Each number is 128 + 32 x the weight over its row's rms, rounded and kept within 0 to 255. Layers, rows and columns count from 0. Numbers have three digits each. The size before them is the row's rms in percent of the matrix's.

# layer 5 MLP down (transposed), 2304x768, rms 0.0439, rows 2180-2286, columns 448-511
120:144151131172163137161104185110126125138140069175127160099159133145166097075096088135128110154167140152136144060101118154162116145118153095142176163115085170130137108068094139128137125179136138
096:127063148145158093168097124126172168197102121085125149151103120138133129098086132160097136142116155139193154142138112166113115103093143115128165068017150107124133145166144111111094125121090157
112:113129106131163095112146154158142095166168179077134116084144126144115090075089157103133129136119097150159181121065161121138159092125136101132118170130136133073112127173129102129153111164150159
097:160097122091111144098177153140159132122178101088112126133147148114129140156140113094147096172169142118199155101153125139155155113114091165143134131127092125118142136126143180138078125123090147
066:144113158115134130110160104055189145141113102139122083103126068161153139066103107178132087122099108123095090134192131157160160144157056109147110161145077187162200067153172117111120101121138162
093:153132118139050145173115111131169142106179128142155123146116188158156160117169110120130076147128168117121149154158144110137153158128098099141214083092122111123114136082150111122106127134144058
064:059112098092104109125096112164110184134112107089141059142140111131077181143107133105156149105106108104107130130097101136098175136127077126077150141132102107100093209108154093088188155131118123
097:108100071147131087122104079186095113134150114108148168156150167131122112175155167068083143150170153153096108132157144066098105091083066189126176161127160147239160123142135146103119140140099169
060:126107118130103144104050171151055132124148093148145070092106076110104134140087145109158175085174199146122130197147102151077099129124120106163111120160087141088151080137142155059126134162111131
098:114058142121117116111127140121218085089110139133096146118094168099079150101102131103160107121160114123128107118110100099106150168108147149132130170089154115104103154152139146163100168116081118
066:164119126173131147123097112103167147150163141140098176143173156106166118129124133145118158146139132119199067106170100091119165071097130126108082171113124100140131146068169146117130125115149190
103:145094181144174145155118138096163191091062165072081175097110125106116174132111142091096117095167133155139118087172137076141143133166109164135099133125136101127113105115134172143075147128063141
107:107109122085060160164066152144114142139134156102121120063143067085194187129151111104126182136214186087144121130160193142127137170189150115092126140095150150130095102171124135141122089177149146
073:168189139122102144145138143107126163167162173118155117174142151154122118115102112151182118134115121096113127136145077145139129110149153076132148108143122143100165116086109121146156142135139139
103:130117102146147105089077124081100140153108189193085116170099035079178166130107140108076163116170099148054124112058135129110128125149114087155119091117131144079117108137126121108095134096147079
112:074118190136097135126127089144174134120121114148101147166127164138117121195149128135119063115089119149202164152082131104132130114183105134094115134148092177155130167161135078174154180072153103
099:120139107090124150153129141120070157110153106139102116101102164118086096181139145161080108075120080171127122103106080150107146129078121119154070136119181131133132162116169105123114122110141135
095:022101109105163096126169172124134164106106143124160093191108127154112192091103159134087163101164129115075126171120117135160108059163181093107139147105114134097111068120115144157067108161174167
106:076169185127137169109073128143167097085143086159166126142093146104099120135163135111101160165129128193191137172162125156066075117153122055112150123092126149145156066113138103156128080095161123
102:089194074069163128126142145125083137128092135124122121163123186072130120112126114105115145079183073084103128106145084120139106089133112098116104122170163150120115100166144086159053131177114087
095:095160148170146150117189123140143131124150094141108094100158119075119171115120174099105147155126144154173130153094110090111154123076131164107149073109174143078157110113155094146139126106155081
115:185125124092129070185140062102141129155162091152181144140167119086134109149124174114157161072124077109056155156156119149117157119178135092093166137093141065093122099131154077120159149102162143
102:196134122182137076087164067120130129167137114164185153117112143127090105130138170123158156115117141132142185125139108142189054115146117111194163152083137137167116106074121122194180111120163138
070:093099123069168199195088144148093071094128146071059163145179097172152115096131142123096099082144100107077135127117187147139164091174136103147092158119130082099092127137099184080160066130141114
117:163129091119080080136145074147160166107107104106104110134108091117084075237032116163089174134163063076107138131123189093075129118187133093132122113110149105130158127151116128072108105169130143
096:177058129151114102137185072139133114108074155138137092050079121120096158171112096165085050118148087146127117104161168128070103121121136128191166147117116050089111125132096151134177064200080122
108:127136119173115128098104207093145117090170130113101133201113080125124084109128091195148128162144082160141152126119131160084151175126105141174181103160097129133077095142133105169153157109132151
094:110159143064154146151127124139126128113139082133105196111085072106095093134190105131152178171157099123112113071146083153131143179145031145107123206134088077110133146159148120113155107132147076
102:180056158159114161121159083118086104059116123143096117138104115158137154086177108157120132122127181177084119107151159113170092149146114133105179093145114165122127149193100116128122132097170120
059:148200165085124117106145139129126124134124154184080205119044130122169134174128127170110180112057089134125106092170172033122134166143124152146100120139068131098156115152170099115097087144163158
100:083150110136106094113114055120165135046108078110124160155105123146132121156074165156148162093131166199149068178158181077117129179101124106219182096072123081125076109133084097150101129121113110
092:081180137107133138139093167184169168171111162142098127088118171110136078144123113138125164094093127111096196102150182125132131180106149191160121136054130117145119135158162135143180095038086123
098:110146128115179134177121059151139157120092124135171126143084140102139085127082167123138129133090099148115150091173151148165164109172134118176111137079173184102155134070036113077119148192128148
103:134190163107086150097096130132116124138151145149138125133135111161124103078119142137118099117107150083073152141113148102214136136132138190145102145172150111127111143169121213121118155089119072
109:141167141132154092106101106112141120152112095102107146113128096166106065197111102151160156172120169085156120109144119140144151121113138132102100156111117121113126084106155169070154102084093199
111:179091088170146142126148101052142106080114089083163137177050143153128076150082127099177120127119171135154172129184099173173080107156200040058111107099113121130169097080098123138089166125198097
097:146121103171158115096132115139111119136148198126136098066081132129100089159101170161160168104118163125183081105201132133123143120085110119151078075151125130117149103084129177080173137088102094
112:105099123135132129149177112140123109198129093137135182071157146126116170172070107143138122154126183144156087103136072156158114093079127184126146169114141121110142076031119139115152128137115068
128:115139129093134124135097121104164093066180142108165124146148137046154112116121117138128083158164109142153184113156115129124158181207094108149134148093102092107113142116161170136095137126140094
035:102163167152094172166119105127154163175097151120118143138132174054084186147201160138161095102123130118109117181150154093126131121167150135095115065146111147150159171068180155154140102169128110
104:126102136147111141180095116116134120138089174200091108157162122076122117124128109144134084143114132154095176139136134102140083140168163157080163123127085116167095113158154170142190152139161110
102:172083106129095115153166137118152124151151124155109116169156172099126146121153176168123145121097117125147144141142100145163027120169149143107166120221132174173135095198101096145125151136092131
098:123113166173105115120126115160201103119140100150147144092154152096083130155092092128088175139117167136077139138084083131128183067065175117136109114111122052152141170080163112119192159116122173
103:138128128129125112077168130126138094123182049091134186084111162122133153079119160049093103073125132117130104040107111147116092156116127151130122174115076134081145174078102119133124136053119199
049:105073162125079097102155116104127168168123097127094167139172155076114161123166100122109124062116085091197164126095094111125138092151186195141088161162121122139176125107161091145123124155133146
116:247135169107085154136150126139147128148129156090184117174147109126135103131133140152082122134178177169131142076140133096174162087132114151142104159137122114132140083140093078100151051137112078
110:082095199078121128137156068033148154135126144121124148135155118107157157179105156139077106152157153158136162101151148136162185154105131126132155117088112101105153154145131162168146109099144103
090:142169129135138127106100149098134136137139127155126104199113108138143207099072160114090135174151080119077064099121152164146096128147040157147127077107103083133147162105129080161151119110097085
106:062116152109125125091139145167126071115185103120165123140160140126131196140119079117134148147113120109087098161104131087118147126141119093138166054100158096110124159184108150120034140151121045
104:075091145141129136157075145059123115124166171137179051116113168070110124052188146099156084091163171168052132136107164079150156154162138147163100094072131121107138148150154119146149148131115137
121:135140120092108085117103075070156159098085172147129151148137082128143136109121122128167134080050114160106153183127115151111078202122150186125157045179074087096126162103108119114111174098121121
097:115148095076155159099110141104136113074163113170162099167089125128128066106103134091102161160169131091119187121147132110067089088059109194175152131104114155134127137075120134128153107114146164
103:166124059116125166119135127077095197162141148127130068120114166094118119110140107173143143151122129122104120117110148098174049137182143045128041159127197090143119118075150100142105118161136134
109:126182128101100161093121139102147068131120121172093108123103173126191116199123105110161114093126088133135143174163156087176125100135131138094189176153120126134086087103147149171070112094163142
102:107137106104089096113107101181155138143172122121106167143123071147103184138147130158155114171143132069129136155200141076127091159155120131139115134125128086100159157127114085085137116137134076
101:130138148093117142101097085138164100175149143110171156168090116091100094124141093155185098112178168132129181135111104088085087158085150167098150149157123059115143135180140076151182105092104132
128:130175130144138128161081134129134192126122163135158118139176116136087103146054068103119046139084071140124141122136141142137146126175085168198167159178157077130093073157083118110097135086142086
085:110137150125111113173110155131179145122143140182075107124132115156115105092140092105143133108133176093113090108149142109105165115131165126182016129105122167144131136153146105092103102100148124
125:150173137100116140125126137150139152092142156170175125120109145172093128156062117148102156135111121111160134091084171091160138131118106108141120124119121100082119103121118154126122189140118155
113:165143088157159088114163168129202130126097095086085140077090087150172087130165151141092138043164090140080126156175147163066031117068093153136079148119099108107102109102097101115153156185078168
070:089119109088111119141137145071102118147149128156121119117108151120150207110106120168066109156121060085087179101161099094167125101124068118097053159147148116105124167108148180093093103074139129
084:121103075124121147140128101057117159079180083110162155177079164086131138168122103101132113150118211148104155145074103169134092178114098121205151121175143126124137184071088123118123172133140109
115:132128138116170140184106125094178113159167172164139194131115103161109072128103108090180166179126171130073138138147165125151094155102136109168103140153102122127116138101172154133158083104130105
087:151142115102132163147122134057146126152104086079109149105114143127115134179084147119153119113155171207080130091094049183171114178105192065123115088142128146179072098109137120148148118160113072
101:135049155152168158153110115122148158160172147137115166188167169170136078198100209154171105101161091157158157124155110135153140193156152146132141171123174158136136135179120101138136082162140102
102:216087137122138112103073109097086090133157125146159119129123137119099155117126159076133138097083123143171131138113204086086097187120102149144150186092129129150051117097133106109048115122077117
099:110120109136129123114149109113081145092095119126044118114119062158080163103172120110115120122098144126101083108132114130143141150043150178113100085171109148078135091166084111135180112116106054
115:178099125240141060197128156107184100125155128106133175175106196075141113178137106120064140104094121168164195191094159062154116120125117095094157178152136093148123132112136176138121154114114142
096:101170069143112099143142073113146171162126119074109147134187087155110154255099105192114130153089090178109106176121147097146104140154124126104130170168145107175136168198168176093203167145139081
095:162175095127115105235125161188115117086149128113109076125156111118140195125116158096155187149112114133085166130094152110146150153192121138100089145143138167162132089150116090115093144135145106
049:155146101134143165197116126108085073125096124145134070150093140104129097166149158144084132103152124156165124091082127141103202171128163133131140104109149124092099153095109160103185147073158161
091:079089108129122074096072119108100147101110111108106097098125098109109154081132162092073122133033121090129186060119109140117111121145128084159152161121156125100069164094108082104090185127148107
099:127114124136075193118115155159079098129162137135128101121125153123079143093145101120103120147091071140104145172069171147104143126131108127146061050120162145085084213113112095095083109124163148
091:112147131139150171193091166136125118088131081081105170167125149105101171139125095149130129194125144129107083126164108128121139100102201151145091110181141102113148166126156165185162075134135126
131:101103115177155127073085156127137165149061093083154119091117156096113083197171152121169143070133108148130115110123128156113088106135098160134146144098162106150116135092162116137175151110118083
110:134159110179137146021242137152109150125129115148139230139194113178167127163106137145156101178131165146148120145119098168166126117150099165074151134160131068108154048135101138171131114140112142
088:077149104186097163119152124079167134115103107148115154149127114093077100116151162107132163146140130181108107120183154153102103145166169143107119124087133166113196121165121054120099063158132133
066:155112100161176145139084184165138098098132124151121154098077119121136112116187107158095158103144042140167129187100145087147124169153146138127072112119166096126067106169107123096122175162128065
115:110166173136110120150111125104056134133130046168124156131105155132114095163134138151159154116130133152155144073130179158144112112151113105125123110131157107086081163137094108120082150166133085
066:079111191084127078132178132093221106107089125178092113107133156139146114161078162094165117122144162121150135150131101180096172074066124104122147099078092130153048079138200082179171077108163180
096:053137171149162157119174141129126102170147138143126166063123126109069205113105101147091145154141096094141139132169097135161159124126114188139123066145148220122160116098123168189151112115150111
086:144128129173152152082171107081141128182108087071088122137106148130134128189099135160147080138122113105126102108133096106119077203088112114136148155134110107203049143127146124091118099131136097
142:113138110093132129112115108131139181139104187186101144176135176179121073147092187103180069117131101075143139092101107147116136151106163143160140163072075173116213095112109174125111123107102125
104:165150199060153088174115143100126137129120078095117124159123163091127128148135166059149105135157157154106210161077140147112148126110161117095177151144179147185135166115102168136140086100087172
135:114148167088103178089083111109116129110094122148062092099107137167085127157109130186094159127146111109114158112114091109138036111125133098104152121140075113165166156104126148127089201142102115
125:202110130088179175140145125107085118156154109189162121134151144077122179147091069091162071127160200100124137131188168093119170126128156149068174130124109190156100148129120152156137143095090156
100:128138139108104125124112100110073150105134081158131180088138148139054138147159143105165121113129047156087158113133173138078134138163182119097134138071177127110171144106083104137106086054165122
111:075144066152195082075166147147155139095095123161150104134141113102199124104114066115084177154099168145084172115058113187075120058110143145102133096066111176161067098132098130124099159134140123
072:121098183197061147049177101119124114148147131173123152168125172110123106092120145129127097150187180164097103177122144136141173107126114192191175116144111168147072146103097134078094093050075173
093:106106094062148132151129092140123140114065094160098112106164117149103101122099141107130144104104110103090156142130123077125126182128165153128160135094099107101116081137066122105167153121205133
105:152111154167105106171149191084126147117081100156174148198127032113117098126127094156130133095113198101159121117121135142147122136156171121103158165119134146151171139100083130130121132069156164
084:126076109163169128125184161114144137108089108182073136101133126068134079186156160205141085124107152159153156155105158115114152166121089129115133106107147119125135167094126178041141099111120074
086:098135137149134169138146141121109121084173108082133112119133094142092134100103123105137091085117145152134108131117126129121134139131175113149154139091151126144128144132157130156074156078155070
070:116162229123103063118169101139141117168114119146176150121148165122138140078127129161139123139152078116064141105088148132096101146063053100109093173140111138150150073139179157175119129131146129
112:170084124113121107147122157108098105121124078107147162102099093116113092170140123186074144149178168153121123181147192192184141154124108198108132161133081061112194139162106117127151125058165163
127:165104121199132082112076095083166095156116162120161203177124130082147117143116083161201180150126103092160127076121067088140074168121182127149125121122108102119133102102162117153135175103112120
086:126145061165154130123120042098201124217085103088108139081126110097157165161084080088126138180113186111120117142097072129125087126077148160213122121043093171129162158140163096164122160119110095
125:112160170135132083133115144184130097151142118174139145172167150141160089105131127118115138152116125160129111110054122178153118123078160081151149118055113124118092161151130145138158163164167145
126:090175189176094097139105136108172164065150159092070187154111139125190106159142156161159161188157131107092134133147215161168105127101097126198113167093130156133136128146097151150102176104127123
020:156108040110125124150116166067112112096142125081087111110133097080126120134113094097060176098074124068117094142071178140131172163135154117154123175094129112135108158130123141124145106110094106
097:116076147105076111160066086175180173163137147184091144133133125108114101088103130129108130108109151083188167140077126101093154124187122100110081125130112094069103076107112182105112110162145115
108:132119122126151160167147116088125097169066056110158121143133135088190142133064127184172187131144035185139109117135170113121161142112115160164103080160130164149198116137097078168127175173132119
115:120085186126092138169117162045181183071137142106111127114109124097138106065097105149101152209076104105126100150148121169091103200200119115084068143125171119138126149142160168066115114208201146
100:139104141145141110125158171175120156134096062079111081145100121120112148125145111137108142141150118138119107103172058101171137167126092158151094123167137169075158147134127110115075160069164108
101:140115140067137150172081088129116119094157132176155068095132077164164098110144179120134117111192144051135144107077110099183099100126117131093131116127166126170129152090148125140140143148099149
071:131117126188132135088133145192127088177192120155128090127119172149108131136129130142175121150132172156164139088103156081131082167107193098171092097123105173150183089162142117126116110110122122
109:114100199153124160192154140129121046116103086143100115112139153097109150101090160139118086114171078143087182106101146135144181144128113125125131167125125101109083162185094167150102101136098128
# layer 5 MLP up, 2304x768, rms 0.161, rows 2181-2287, columns 448-511
093:160098118103146121110110130119086127123138180130174132096171135150154074069124135129094087121180124165127069099166175165182127099099085159108112099103088154064144133192078153132138141122146178
114:135114159143173168129136082121134140125168186185163092093124114136132100100170116128145168078085095156113174133173085160125128123161100156131157122189131132176122130153143131127182106148119034
099:131101161130132111086133097157131120097103137137139099155185114150169131125201112109140111189209164133083193097099098159171146107111099145198104162170100070172092099128090088139048166117126133
072:174100195076102149106102200075109120182115132087087174089135127177134125113149133143151114149156158166146161185118103153107143117117077184137122117127107147166101126124146142192095109127200159
099:142118117123146123126110118084110127073100122148118119064145126068089117136149106090121124139145172080124107135150072102111094083111108109092111124110151116144116186134049204071088139160125174
067:075119141150104137122131167074110143136154103158108143137060181150151110117109149087144132141160099109122124160094124179149139135105126114078080107055190146075113129191130103123114169110104136
100:138133094135149173073149130102147135120168131116155063072155139181164077073135148119131092163102124194161082085174128095083069171151117078199131116147137141108114071156089086128142129106168124
066:111155130099084186189154134131103148118131130143151101097107071124136171144143106119138136147117152134127134126122155108145111132130145144165140109097130133113170150082161118126060085126099176
097:175133141110141134146087111147066148163087102108090083148075102219075087157100146135153111129148124105092164137176100155121125152122104175150101157148135135096148102098095194122171118191176091
068:181066129196094156120144057050101110148109091089119191170139180176113162136117106076141143122112095105157151129141119145119178147123156106115094127139118102135104191102179080078107132113090150
100:099150138138183159109096115161072162122141117155136124136154141174116135140136128155161118093112154135130156161140086136138092174126097208104139147117178104148136100155153161141098168157126095
111:130165123073072127093147093104116146158166119051168064126136057195124098211174187141108099115207157077167089123063100117114129156084137164133175167119131122146172067124117144213143146139129136
076:126124122110169113152108111100120187098113129124180110125099101100082117141120112104092122143071175078123119084111119113156140114098127171169111090161116122134091122142108095075112147108118114
101:155188128229139093156116130138176115161107225119142104117121062123133139098139218143032116157126116123117106100099128142187079142117082135217142151093122154083115092115108099184074145099162118
110:161104105085180145140150155117165102148113127166098102128178168060124150135108110142162115128146175128148155107169064162128166162137100170170112106198117145097115101105108122116119083152128123
099:178173177161139092147136141098122207075080129167132080110139111121140157135096094151141123148153155123098098133208166127065098147145099140137094149153135139132120141103085097140125117190107169
105:141167077147096129140114117135139118109101087084175112156087160139150102101196108127109144141166120096128148149152142151107123141112159124099165132127123211138130152082141100131187102098098118
104:128102133145089123073141140134124101105137083139150128120123139187114100116113100191064207088118152126144140178130168072213092077165099118104155090157093078166156103095145117159140094132145124
099:148098133146125110136136144161107128086122084139132120148108179099135131101141136100140131140138142134114105103123135141162171084152125125112122119197096098135129156149130120095093111098171079
093:147149124163032170131112133168131143141114091143122076111118165120106091133141150143107167124094122189130126144173116135159128158131164155128182104092155143119199180149109114133108056187158155
119:152050135128099183128133092140155195135176090135095172123122098055150143148083104165195187132146139107124183129121129151063119100162123132102132173118116068081085083145102111118125135117130162
108:089145136157200154099127133089076148162160145120145107112142152142103151125129191115081123107172186137081135103078107148174135130156102151145092117071111141158092125113067106194129085146105114
076:140135129154130190151132147121145138064124083137141130097131129127162179169072184102096121062104134163124095084140111155090172081089075148139128113091131140131085179083150112115105135138167153
114:218087087124112170139173178149130140113217091141089154157130124183119126079135095147088122096163088111143180156132128174135119189151110143180135107125173047091148105095098098112100083151057166
099:138112151155166069070173128103118107075158139181097148144117099069125106098100133126137146174091156057167100117139139130158140101158164137140133182125072114134151154176092163136076161131163143
106:145152139078183150138127137168091157112140193035092126115122158107146127090059091159153121102131118122152169106136134114118124153117095083134185087178062178050124197136171111163116178117129118
099:137132130081085096110128149160117136176102102145164098097027146146131139113180114144124136143110110163094122122157125158148191099217111129153070118135106131145095137137092154139165157120085136
103:158140159086112133213152182171102100150123130130118123133143097090091170087111182136120136109093147129132143151165197146078147170104194193116095096159139159103087150161154137170134154093102136
059:149138118146167136091202072114170199196094078084076142160170125113121167111078122126166125122119161137161149132123147090153166176129133138142110143182166144089106108113131109133081149134137108
100:076097149126158146118188138104118138083148149100110132121090139132139074112115135166156080159164111102086125087198141124193095142119125120132108146134104105173126204120154078147057136099105140
091:174164149105126135085138178132143193100075142091100179100126128191100151141114092086143100153111111125120179153163105132128105085126116069186119100093181144078125135127110122209120180124099131
108:152135122132126143156130111210085182135126113192182152128133139171146118122153151185146155173086172118091069156121109156097132101200123190064111152144180158155087101104199174139172068167076149
108:156125116114145158108139088042146070214108153110111113163123087175147083116191085074101114152131058116111127094121085105095121168081132084136188107085115124081098104110181153142135097154131132
108:090151071094142092146077124118114166177084126148089149116129079101105074179160083153127126088109132148144165151066093112174104107140116130158098120118151143139136110122107107150194116092152146
113:167147102084121109131197148106151116123112131155141167159100094168206113127143191076088116172193158120128128162107146067125115114128160101070107140169088175150149100185119105136078123150123043
098:176165108097113090117207094113097138186082177115163063127101103168140161099137120136166109095113133101197091100169109109165119124130212118105091164114151141126147148069116145130089084077101070
111:121109129169094117092131134109121140124111129185110082100104087136110133097122112140102120115203136094182107130126125133168151093135147138157159138162132111090121085160160172167082103189137117
131:111133108153091149155140122111126145099128149080180073065146148096103122087149116123112135122161089188187122150099136142160168127154128128078148115141118164160144158127097091123094096093141092
036:164166126150141133048131161096143156122078141060089100193142114101172116138178106159143059155086146121129123182122147180177178088116145160200178104077138057087110178096106123148112151157114107
097:147066117100061255144091113145093075163104117119122132087111130107102149126165100148063130116116088146066127080120044118109131136140189088115146136122137087092117123103103101142128118107118147
098:135078105087198125165105078099151123127137155179139169120113106115111108117161026144116121073175129157171086087076143132106140134136114131117166185139125150103133169099163104108191143105179106
104:122179063109164136152109130121077091129106153097106142139108184097141039158088117089088150098123159128167063117114080132084115102151133124179138095106196087138150178121115105129137134133193053
099:142121157131088169209176137172187147078121092157152101113152132086118062095168119144133153115161122095086106067085102163116173099120166133110082160064177148084104145110166144183061092168160125
049:174111088143160160089100084139150164097177146116110113141109179093136158138174108101070117074176108103163179113093140112128040091111130144140133215152097166130127100147156040095197169138142171
105:122132132171153085113168119122099123135096136144122138163107129147111120108118122175138126103128095172089126074160108142113101121110201091162198118195079105052123147097071121132149189117114118
116:115185148122143135121089122177148072114156148143131166097132112152123150123184031097113133113152127066121123101104123115149129104136140133139097195130115129141137095103117120125119140154068112
094:165130145155156137113110168127177149108094186117130148079095100129101157093156082127140092100138180154113140106058115113132153169142131097103112147154164146118129114101106094090134082124128076
101:158146102104186195150128176126117106095076100132156117160084159122181167101108101094130116064132185174166117164147113110134144088105104138088135094101113139100158136122136126095119158148096132
104:143078154176073130075125132145140079108067079121162127136128099138099118114134073098093179151064092117115183103121052147110122134093155095084110150145162170127140128120135122092128179118098174
108:174141103155078157167068132116176118070088071127162108143168076116136143135169159170181136168135141102139099136161098125115127084179114150084053124158123112155143111128077149144141134130053065
096:135116114149116170141077102131102141091153090161131177119144104120106126158122101036073171149171123107087097175121100127068098102153121100159044054075169156152144154130092134128058101165177126
104:140157120171127170132125133114155127145121178186132116132127149149086103092144134116097135121146147149126028122135086151165108117109108106141121121067140102054164143097151146102140119101113136
102:141178112115113125123168137167060141152127139122167074126137130161170133167103136127160089103120188169111106095146110147160148103178156188190174112087174168172146156106130159099113084109148099
109:124150139105096098120088131163137142160105141126164138067101092132153132109110117160126162117095161098140156139149133156100129143149104144132132119128140161156144071176100088088144123170137074
102:122148166140129126071169132193104131185061127117113118126104112143130088146114108152133102160138150098134094145147153108114083122110081147099096129122150099101113194114121156078143086122118112
120:080162110105096158102148131133120151162129150105149209152135122082146153174127147158108166167150169097144161099139118082126147086083127074069106160081113121095153177109152093134151125155069103
087:130142149148157099162118073144145132105170125199152150117141101114148128137112069072206198142154124100188109135145168092127171110146113098171131117123098129111170148135105166143142133106101156
130:117106135142165107145161109199146066161118166106157108119089113119088074080155097103125113142089143132121142193110155134082123146191128149095121097124147188046047145073130095115108146162160114
117:091114169117148170146103134129159150192127115128097128072063180140149118207086155114133121132175167151126137197106102120147100165092136114190213188190115163144110146099144129101151112112118127
078:124163095184192111185166114114169145123086144164126104139147124106143169145126125105130173091146066180224157095142157053188153143147152156149131133146140107221158108123089129137101123116124147
087:130131149121080070157102146094134119122125120123099109160107125165114142088162135108122149046143120160128144066134076067126143054119113154104123133140138114168157133150114103109168134134183087
121:178141113165105110101187072149148154090121186171114173156122107067105095149144187104116119164086171115085168187106126132129104119108109087166072135112165168087147178101177103139115085132112102
091:117192184168142112081134129074093190134232111149121135108148120131080117121090106060094134121122063131109163128100091130114129091124110146115186088135132127127066140120127152159120104120110076
102:158070171158115129148118118141093151197155149155124169160166107183097143165113160160089119142181141132103119116181117111075191127097115078148125152110083078075119152142107143136105108192159156
095:109104170094109065079151106132096093145125149103133134155171102129122136147112191143128152097200119154092160138153133148088117149131061115118197147113121130108049073124080165120165123131138147
106:186157089104178108164187174078194109157148110163106100108140138141134089046187103138114095088078081148106160134112136173135138123129090117130056063095141132103116119124111181120136103106146116
111:165116199123078164123166103101125186121144127089148107158144134151084146155077179107141119137096142232130193128068088151173129072178139131185144120047190166096126126152147105165181120118172099
100:114049100124069123130156148130210109148189164135059092071116153095146090228121136110134138090056116124103079165129120108072111118111117080103109112136110169168109109107122171141120146122180136
102:162120171108116124179117171097082105117078163135101162124095135101163133167135112147074097161108092084148124147104118144095081178103154135169086110085109087109106086087164145147130188091091152
054:146063115183121126105105146139145131115145142116095099141128081143114157120143089153147157180124116147147150137113138095156146158126101128158109118164159074137119150068100120140145167175089101
096:137064169116178112104113162137144107136210101191125078085125108122125143147186183138118110151184149096130097118163152136114104114157130131157090199145176157142101156074067110127174117201147141
104:110079125151097060091118120167148082154186148159049169145171105117114086174084104093144114122147132127141087114158140115154123015091101125140122099135151089165140147085068153124132105066112086
088:127087077103141125087148141114101063147087173085147093123088120146166110149144177073108124148083096114138140185123147113129163131165127176095131083080099150179077168126112160197065140115139072
126:150083107170149129133097120235080073150120145176177172167110183137022117112154083074090113087179113161135108124130101120075187122125124124132131099153112082134095179049085145111115067159036116
113:140147149176146133115130091087097133213116116107167103078089117088148105168127098133156188132170166199103086153123135115153108110156077147147098087145122123181171167154102149200083119128117189
091:148116133137044102127127176127162144084131132099183103103111127139119119162135116054119155120162096110185104123142093121140107140215110183131138134135110119192107129081114130073084143142095111
070:126095118186127095134061094059190151118100114131153132120138109126118100142174152176109111115126107105165165131148136146113151144137127131148117088150096074111134135206118150131112130116151102
105:145162089080130117134090138160122150125144087116103108148115217148083116136143118172117165126146187120097153124096169085166093058160096122124116143140084121152158127113113122110149156172169101
064:126103184123126077090145173099163117134135153157043128163093129145166062114123152150148127118139123150152118142144162115165117055121110159132144097120146134170161054129139061120164127143136141
107:129082126150112131098118121083066164089164147141077128176055123181176094102147151114111121093105060129161157103148152124142099182091115106112139113083105127169143140144109162127175181151101149
090:160112164166118113097121119099119150170116143152094160212136155121137081038105070163125076047125195165155136105198150092123119114082171146104137167109092120150155125130144117188161134129087133
115:122130114152134178142163179119097128155120130126189131166156136157159077122100122121090126116130183204074074097056081168113141161136188164165175146114109149109139146101105159074097104159077138
104:090082143162174111184078172147136121141163084205163098136141068209117104125112136165078115160157058157128162148132045191161157160129142103072126157150102201148158215080085146092153169122085156
133:053111111173081175129079151181100172105112175097109065100136069134087164067117128104061158081151128144166113110168129114104121129112130208106115106174106109121147164154153123176097157136075130
125:158108141124142139086121140114138141125090071139163097105133160087205123043116120167115166141127107080141094167160136120157140118138149131102179175151118157144108184191097148126121103125160138
105:122175166149150090126117115121157133094092126087125137084086173130095185139189136156117129126165158126055126144128123117082158151191098165147128143131140138130183084119133105115214157102192122
111:138124083109106110107100135121163117128133100053126157115122114095077072086083135147096138157162127113158148134063030223160131070147077140114089113108125061112083131112087114064085100148111069
077:136135148129106109122166146127140241119157173130211164091103154096131132141111090124112089115107075079179107121159136138106068162097130085106110107172205132109140093099196116155165141106135155
092:108085127202174148108118148141099137146135122134084115084131134111149151084064122144128145180129114100137099119174152092116156101189154125177154117191174112169119153080126102154094159179142163
109:189065127177119107113077105133173140039077136122108105131121122149116080089140166146151142155101156092158105095112155166106113132096131114139149174139166157070126104096138093105134147095077145
088:143135140175136144141114170155116103134153106153089129114175179146115121149143152125165132144099136062108114151105142074123105158184084147080142126120166131085105133128149145143104118153192081
088:098149092184112149118187105110125160164097110120120158139162118165152120102082154126061134063133114160123132060172111123223129144109218153111128147099137140169135102199092125125119084146116122
076:148105124154079072165113124171155114110131120131142141169155088037121127117105124146117116090096140106155060145084120111108149084076136124064046169158121166131155127132148113115164147133133133
109:128096154101116109186160167131133112065195141131135134096058117139086120127121095070167123139147122154132123103136157153169098120160118156090120171154104106092166222115112152104147042096140112
134:116182132115118114091140137110139117128154126132139115135139125157151170150076134085132178106075153131129074079110097121089172179096138119132109133142046108085116132119163143157141118094155095
091:163142156097111103112132120101148127162181100088039133155127106137089138131120129135074142111165104150109135136120120116125144130132082135142124115113089161098149124147115087134100177097081136
130:103061127113151067137185077166170070138081096090153111155086174125075140139123121134105120078080199155115085123159137132104097142120199150125121128154129113129101126101114118103129137134139112
124:121140133145138158122105160122155077181139072058135138098108127110166136116100091120130121119098179135127136154148153120108153195118171155154101152136095151088051138122074152144144105173112098
024:206100156156160138131153189152105161130103114095144150122135157168125103175100114081138158037106118096100102140132101164109062116130171137148167117120161143087154160215150161143155152110158097
094:097102165210145161155084103129167167143081154099119124181168147125115140159129106123075117132151085102139133110133156163144165071200156113126106119169123079180042109122198107123100105125126179
110:114182141154135088165128117190134152122154111141107130117152098170170127105139193062120096146172113150147135101151102192160122117139203131124109140094063143053154126123125134121060121129163200
107:194129133143160169151121166113114154129066148082102107118125116163137123111150136141097078167087088100097139087138076135136136144148121149171112131117119150089090073099145090062171130150148166
102:093133116162136095174198162111089122173128148105157121095153149155121104171127053128156109196107123138103214133136100108119102154211087151105100091130095105139151134073169109160119116185073114
102:162098167140178107128102137193151120098107164174108094080147108067136170114113123069091134119123121117117124072121075101026093124153141111165130108089148121136135179072125070177182140142143124
073:117078146175132119141104089186108096079128137150100146078124135155093144105152125089148126091128125206162082099207148101111030157153145130081118122129116187090142150139139138121193158133178138
113:113126127139137131069100169149150147082152133096096106079147176107181104080121158127123131056160133111067063110095140100051148109159111170198138144085163150188089073108150118118091159106162124
109:045116144165114118078148145086152154101176074128107150068134135156136092114170065102086150148144098108092119120108134154109176154131163121114106104115117071112128115114128124141089135125120160